Part of a small language model's weights: rotary positions.
Each number is 128 + 24 x the weight over the matrix's rms, rounded and kept within 0 to 255. Layers, rows and columns count from 0. Numbers have three digits each.

# up: layer 6 MLP up, 320x128, rms 0.084, rows 42-97, columns 64-95
# down: layer 6 MLP down (transposed), 320x128, rms 0.0855, rows 42-97, columns 64-95
# gate: layer 6 MLP gate, 320x128, rms 0.0876, rows 43-98, columns 64-95
up42:137102157137130128129143140134085145138161144147132091141162158128143157166129125190072137106132
down42:118113141113143141170147114140154092162108144141134145129116130095100135163135147129210095136139
gate43:135106133135144152164138144136126094172099128115114143126135157163148189125120145155094103164141
up43:138090149085138108130126135100160120149150150115125104110139159100110132117162131139142114161116
down43:131136070117130128107174146161147161118111082093138118114128141131147120125150080115122121145154
gate44:176170115163112108154117123156130075170084131094146112154151140145126158164112165083109130103138
up44:135110156130139116121130146107131088073143134155136157133151133107142204133177161091128152185200
down44:091093096120120128145129113099136084186146113093089117124115117119148149168170116121152133119113
gate45:149097102099100105129109144146161151127117132114132121115144136134128134162128133079115144097134
up45:101112151151101114135119105101137099152165141127099103135115132101151158153142160117124136115111
down45:125063130123113127167103115141149115130138134118158154115150142144109114104091108108083119102144
gate46:124156139122076110127110134190125119123130125178080064109103135130162094143110177136118107135130
up46:115118188157125119123129143164127071121160162102109127134130091208123159119119156133157104157143
down46:124152112127142097103135137128119119129128114165103089135108125159114124134119148151143092152115
gate47:111124150113130154118163106138086127105114119103111107128128157129128144148176101088076131146142
up47:135120141112132101151125121117113135128115120115120068125132143132166139152158146108123113164142
down47:103161144124106112150133128143113140115125182142129126110132127100128120128148119098141131132131
gate48:111107141164085171117117106143170119173145140111150114119112148124127135154155152149169132138172
up48:109133127130089093160152108144108129107089119121151142156176144139159152118116135147151156132113
down48:145139121111119121130145142110088130091146107156096132146091096120111088120134174045125128136099
gate49:111148150123128118146117122110135135122140112144126106101116136137132121121107145137133135112125
up49:150120129125142103105149124116138170148126128094149143142128134101131154138135142131158164107157
down49:121107130152111124128084142127121143121093134122117132164160141105088112139128085148119127136123
gate50:079156105143110131138096147157164134123117119165120141146122136150130159150187127085113105154130
up50:121134112121092160129120135156102167123119104080112105100105071124088133105104144132112102108156
down50:150155136134115138151114104128145134103122149158125126109115101077091104151130096150092129146132
gate51:102094127106154113139150128174169139126082107179118071146090093166117152125091124154134153126145
up51:106120139140113153143112086133085150136115160125151146074123141131084110133107118109133153167080
down51:146141094106119170143162127125135119117136168120109156130119122144137097124146131114118115131130
gate52:141146099116150111121111185108118163150158193102108123127132097130129085091130137099145168103093
up52:101117107123163123110127153118148130129159161114165110072133122115081105152136126116132133130149
down52:133100117133169132109126163191131082114128122148100133129156130106129164126139110113172118170133
gate53:105141155138104107148136119115143118141118138158106095110170105113121119166127112143125147129145
up53:114130108110137124116144097132153113111162159126099139109178113115120103111164085104116153132149
down53:105128105151098150148148134137121146122055136155146131111088170131129114151109108156096156143109
gate54:131138149121130166066139148149118116096137105067127128156117163097121115198106148157092160122100
up54:152148103144124128097145104145128104107112164152150101131146137124155162128151098070158135195124
down54:170084127145104055135143167106120145116133114101086155127133083108157139115125125127131140138118
gate55:142149083154142144145190118126122151091119128150103099138165135126121120116093140121147162153137
up55:148100125141145107109134101119141117071112112142131171110145169109121116113164126109082126131107
down55:137132113133144132174114083124116119164135160138168102100095161127121126150131173139185143116126
gate56:152110094126135145106128137150126101113128082159108160114165114107145150144124139164116123148113
up56:134102148143152123160093110117103156137075131133092113093159119112180140196132135156129142091136
down56:091083084158138096097127120119128125103140165109116128089096118170131143092112113098091178125092
gate57:129156086116140149109123144136130112179143105059097142133164127141105101114127107162162135123127
up57:097116174120114115123134102118169122079123186141119149123144127134115131138105142135082097135127
down57:094127109118149130151151126147163130171126113073064134148106137119090145125086124150130122146139
gate58:120115134116134118129152136156075091160105160144102121152115144141133126118105139119113123122096
up58:123137162147154117126123096112133110145126138152128119136145141156140163123102096129139153148121
down58:105100154119103150151161128128120124164109112144138132152154117131140127159149122090125174144074
gate59:123120082174158175172129121129102126129101130174129161139129103105111133185085119165137097143120
up59:171162168155158140125115131100144165112127078100140141099167132083150104115119113113139137141099
down59:108121077123162136084130110148129120138151125120092100148133134111102132122157117124117138136118
gate60:162177100116158105173132152169128094122113116099081153122135092126131147132172163123114123114114
up60:150129130093138182122146098162131156144149188129099137134158156161177127121108118147141127129117
down60:171091122133184163129162140120119158121123143144133126083075158159130132143177123142157108151092
gate61:101114095125120069154073129115133103102119080145150134160074148160163137145097096100135147134145
up61:118139116110116158122117109147134129116091108164116105100126119158174163179091117127158116158116
down61:101153137116107140157130190173132113197146139128134143126117115112125125148159115103137119156148
gate62:149131113135150110179165133093124113131115128112152121115117109100118096116114112142146116159071
up62:149096130119123141132094133141125160110168138143127142126133080122146154133051103140092150110146
down62:113137109110147139156135076125101170150100109153107099158142120127098134100113128132137069122121
gate63:189132128113146166107115133105177121140122112114146100082134164120129166117141157159134110092133
up63:147117120148139069122085104122152103118132131098125083095158161162146122065145156112190098115100
down63:150123135153136111122113145122148139153120150155136104138165161111114114075149127147152093102133
gate64:145139146089138143156113128121083135149100144122130126149118114136116101130095136094152093069164
up64:120094105124145141143157121148090078109107118085125136136112088101114143142157104107145130125144
down64:141148103153135153153111111127145139112153139161168152152150131122155122111121089138133123141092
gate65:146146145119153176171167170103127106191139068092170103094153075126133127135171077133116126177143
up65:110141117091163194158136131143143107111104127132186140143095098153117123132166116131130134129115
down65:118121153131134127162108134143124129136153173083135139120103165132117122113126150162124131123179
gate66:105109117126102135144144101156184091134145157133105127114167143106207106149141134140143129129146
up66:112128142113162142129088114107135125138202135124142133113130122148144142089119173143143115099131
down66:111109129157114118097140133143106156113126128120138107088119133081105151121130076086129154112149
gate67:117106085152146131167143156127139132125121156116122127156130091115124099166145146105133122110150
up67:144107142135135110123059116125140154134134117103123133140170100156121135128127140097132110103162
down67:138119135137134148106154131137128110104109068094154111108107118138131118084103116143092138093144
gate68:143121146087128120113112129159156178151084093158114104172161133103114107095118103146132121160117
up68:144072135114130108133174123150085121140150082134110150089122102166148127106135078123143113127099
down68:134132098133114077142118114076108143128150123118133122149086132116168177108131139165089144133132
gate69:114123122176125155114110121150142139154136165110133166128155145104139090109164139107126127120102
up69:109147094168107125106115116107135141097107145153087126128152067115113168122138159156106143103090
down69:105144126138141104153129126132120134173166128090126141065141138116128108133150123168110172165134
gate70:098116087170110119157095115187121110133123174145079156112147147117122157115105167097166134106151
up70:111151140142132108173099145122121140130125103109118125155096168133143146131116104119125158117165
down70:130128119122119122156142102076152145158166092129095119134113121116126113108145127080105108145121
gate71:159140130139080113080146106098131126130086103091116102159135135135148146125168113122103188135098
up71:138121126176101145139100088128152123120135143185153136141138112152144132122121113144141146133164
down71:125100146104112137107130129164099057145172149141125109142120132126126120089159145137113142180130
gate72:168128080118119097087129123097141110090134126155087124137155161105141121151161112148125136128146
up72:116111132128135130123104111114125165152110147136149144079154141126115123133131129146099156133107
down72:090128086091141126148103131142101103125098132129126150146103140136126130112130136160108158106129
gate73:096138116178154134107158108098151138109118120140125084096125157114099132154144088139135134093162
up73:097131127113163141081113140148149113114119151122143160099098139102134155143121062111101120130140
down73:136100100172150099116141148083159140103102085116126111119122140097137116124175124132147143144135
gate74:120095123129140114117085178148120122109158113143109099117160125135158114121108145175181123098116
up74:135147107134152156155153100109176158102081136145119110123108125162115098115134121133144156105106
down74:110142135096098117125140121120103110149115107135141131134143131103117130071159125076091114152116
gate75:108134121138090129113153137094111123103103119150068086119131147133116120111135118116118116116105
up75:168141121127104118146103144155138132102130132125126123125168133110112157115146140146096136123160
down75:156090108118138143100138095110125136101088099135091136161089115112160123105143138142125135098137
gate76:106111147139133158106109150126116140122120144120127102134094144126114133135120110124162174133162
up76:115096129115130135154103173163118186127164180151097115141126106134106105126157116157116122106112
down76:112112109130142113115115127159085129111136096071148189100115137101160093129106146096169116125077
gate77:122154141126097161140171088114134147097104099126110100132135118131106147126112136120173092119108
up77:128133181139120157151113130106123111116124107139118139114110150146095146087110143155117147120131
down77:113127152089153087134138145127115108146100127122145110153135109144163121146131112075127104121121
gate78:131147119140085165148155179179131146107158185142118092113107122079161197117135099145109160109134
up78:112147150139153146072138106147141184139126145113129121123133142167093092077142115126114100111092
down78:139146104136169104134153161109149133137137125158115146133140083140135142086107137114138112098131
gate79:127161131163109135104119143096150086122178126116125113152121195145134138126108146157125132139097
up79:129093138104129151147126073144081144157087152157151145148112124097129070136118102134164099129135
down79:144138165141119077149148152144101138142158097111099146135120097144182135155125148079104141112156
gate80:147165153131141125138163129141118091095147090162131094163152138138133151164137181148112158169121
up80:133093111128150130134076140137118146098115142109154093105071142167139126116144112107108118106070
down80:112129124144142142151076151107138115174157064099164103102111163165131133113144122078109074136085
gate81:110139118165125140113186118098172099123158147065124108121137123138117148099108125120139146123103
up81:114164128145119129143115123155108135114097169130112157101090126128126132115081133129165133146102
down81:127146103100116139102145127115136169111170142106105134118172127111177165106140107137138155152105
gate82:164139092133110112086120146131144163133110158138159145164117102137094137103154144138100117128095
up82:148145114129137124095130117127089149153169115157130117117166147120130097126143101100137115166083
down82:133129122117112134106158149152148183106147095079160089164101149096138142136150141154128145135142
gate83:126080095110139153172113134203103138103158124162093154162141146127124135123119113166130118087135
up83:126137159139136152085135151158118124138075084124138135085168131147164117146119160096178126148099
down83:118139106115169142071154130132096114106160131156127149071157146138155135137139119102143129130088
gate84:121109171149087130092140134110134139125115103163129160130136123148139118150136124128116132133128
up84:106139134119124143084114121151137157119112124094146172107105163116126131107129082110072164159135
down84:075138163119092119139140150106142132158160146132123138139095180120143106126079137151084141083136
gate85:125077080117182092113163132113119188125135135114123144122094141083124123157146129103142137121156
up85:111152120102124150154132097128167100105086139150108147102114172084099097127093159168139118124102
down85:121114171115119135129102133126130135142109083129111152179134114162147133149138123128098124162161
gate86:113127136128103126147087092111179136150150105161126145144095091153106152133083125117095122053114
up86:181168129138145115154088119089098146109146149151134137235155128111144135120119156142143141130141
down86:201162147134080059121143072115142127107137087127130105156141132125151113115171167136112113165132
gate87:097109145163133105122142135100121128102120106103122097106160141170135144129168146095097126136110
up87:108118114152102136118113127144151094129163104133105157184103080171113162145152135104146137131158
down87:117136139174119118147122112108154145114137114092142135125076115145129123128117122121128133130105
gate88:142120204140096124102137117146150106154120145137109144140112166087094124149115140131121135158118
up88:084160130118133173150123155112127125132113114122137088121136110159156109145095057150163084129130
down88:131138099141081111106144107122129117138142131139124153152141143092066142113153159139127154147114
gate89:136142105108101142158172117135135094149116135113115100123154089171146138164143136176134083098121
up89:155100127129122118135134108120161103097106099143092172148120081108123166167101115139152137123075
down89:110122164109123136112123132097123136087098158114122140125134105092067142139149127139139134111144
gate90:126173108144156153140124099095127149089154092084141092105109120114102100130102148112121133111125
up90:164109105142098140155109125105152128124112125146121048139125137127120095171166099093131130122125
down90:153131126157145138115169116157138142115158090103126121131110063090141132112116168157135169159108
gate91:137138131126108131131185127131105129109159109106132133143108094150132152125123106145084138163121
up91:121125127106113140126125107094106144117129146127126135129133151156133150132146116155107122115137
down91:156129139145083142155186143145100157126119135114127090134084114163130166120136142146116164147158
gate92:121131115115104113110057119134166118136105138080124110095138110145114148139107179157148099140145
up92:097108119159110098156118132120181119158116132098131111116144134123134147123154131122123097133124
down92:087148138140102113120084174144105086113119157093135100129154129124116120152157178099114131150138
gate93:169148151109095124132133156113162123082132117124104146147110138106108108078162117104153138124146
up93:118126161109101114134176142150179135141097124131115138094173111174146158171079126167092106117110
down93:172125095141134093139163131091148111091104105151113128151132106115133121150127129101164113138102
gate94:112079128146096124160118132138122149148107169113140108113101137131115155140137102124135133106127
up94:156084103132130151153136086129118187143113114132159139089128146156181135148129122120113105130098
down94:137090159118121153065102145169096118104131122096156112103110136105160133130100093106153157120093
gate95:089146075094155092123111135081128107120179155131102133137122112147146120111114158117121096124163
up95:137134096087151141126109138099114162128132152135151121101103131061126096135105109171127105137146
down95:124111153139082103151181089102152112104156130164145139132124128113121137123143154156172152123185
gate96:097136128145129122138125132128104141100094147114199142111161168106143108182165105116102179165100
up96:142152120094131153195108116114113100069112096132170118145116155108143111117148116124121143155121
down96:163185112099124144111123138115165142109131099167090139117107129123136127086125126143115071090093
gate97:104150089099116100147111144126116138132059140108094120130178109137152146118149166119145127111133
up97:128140153129145109121101134129165119158079141130137109109135152099144150111096171139126152088176
down97:147105106127152126112189074132075113134133140114067112129100132148139139117136162144140133114089
gate98:165144083168134157161102087118154124079123145141111148152131106137105122134132097130135114160149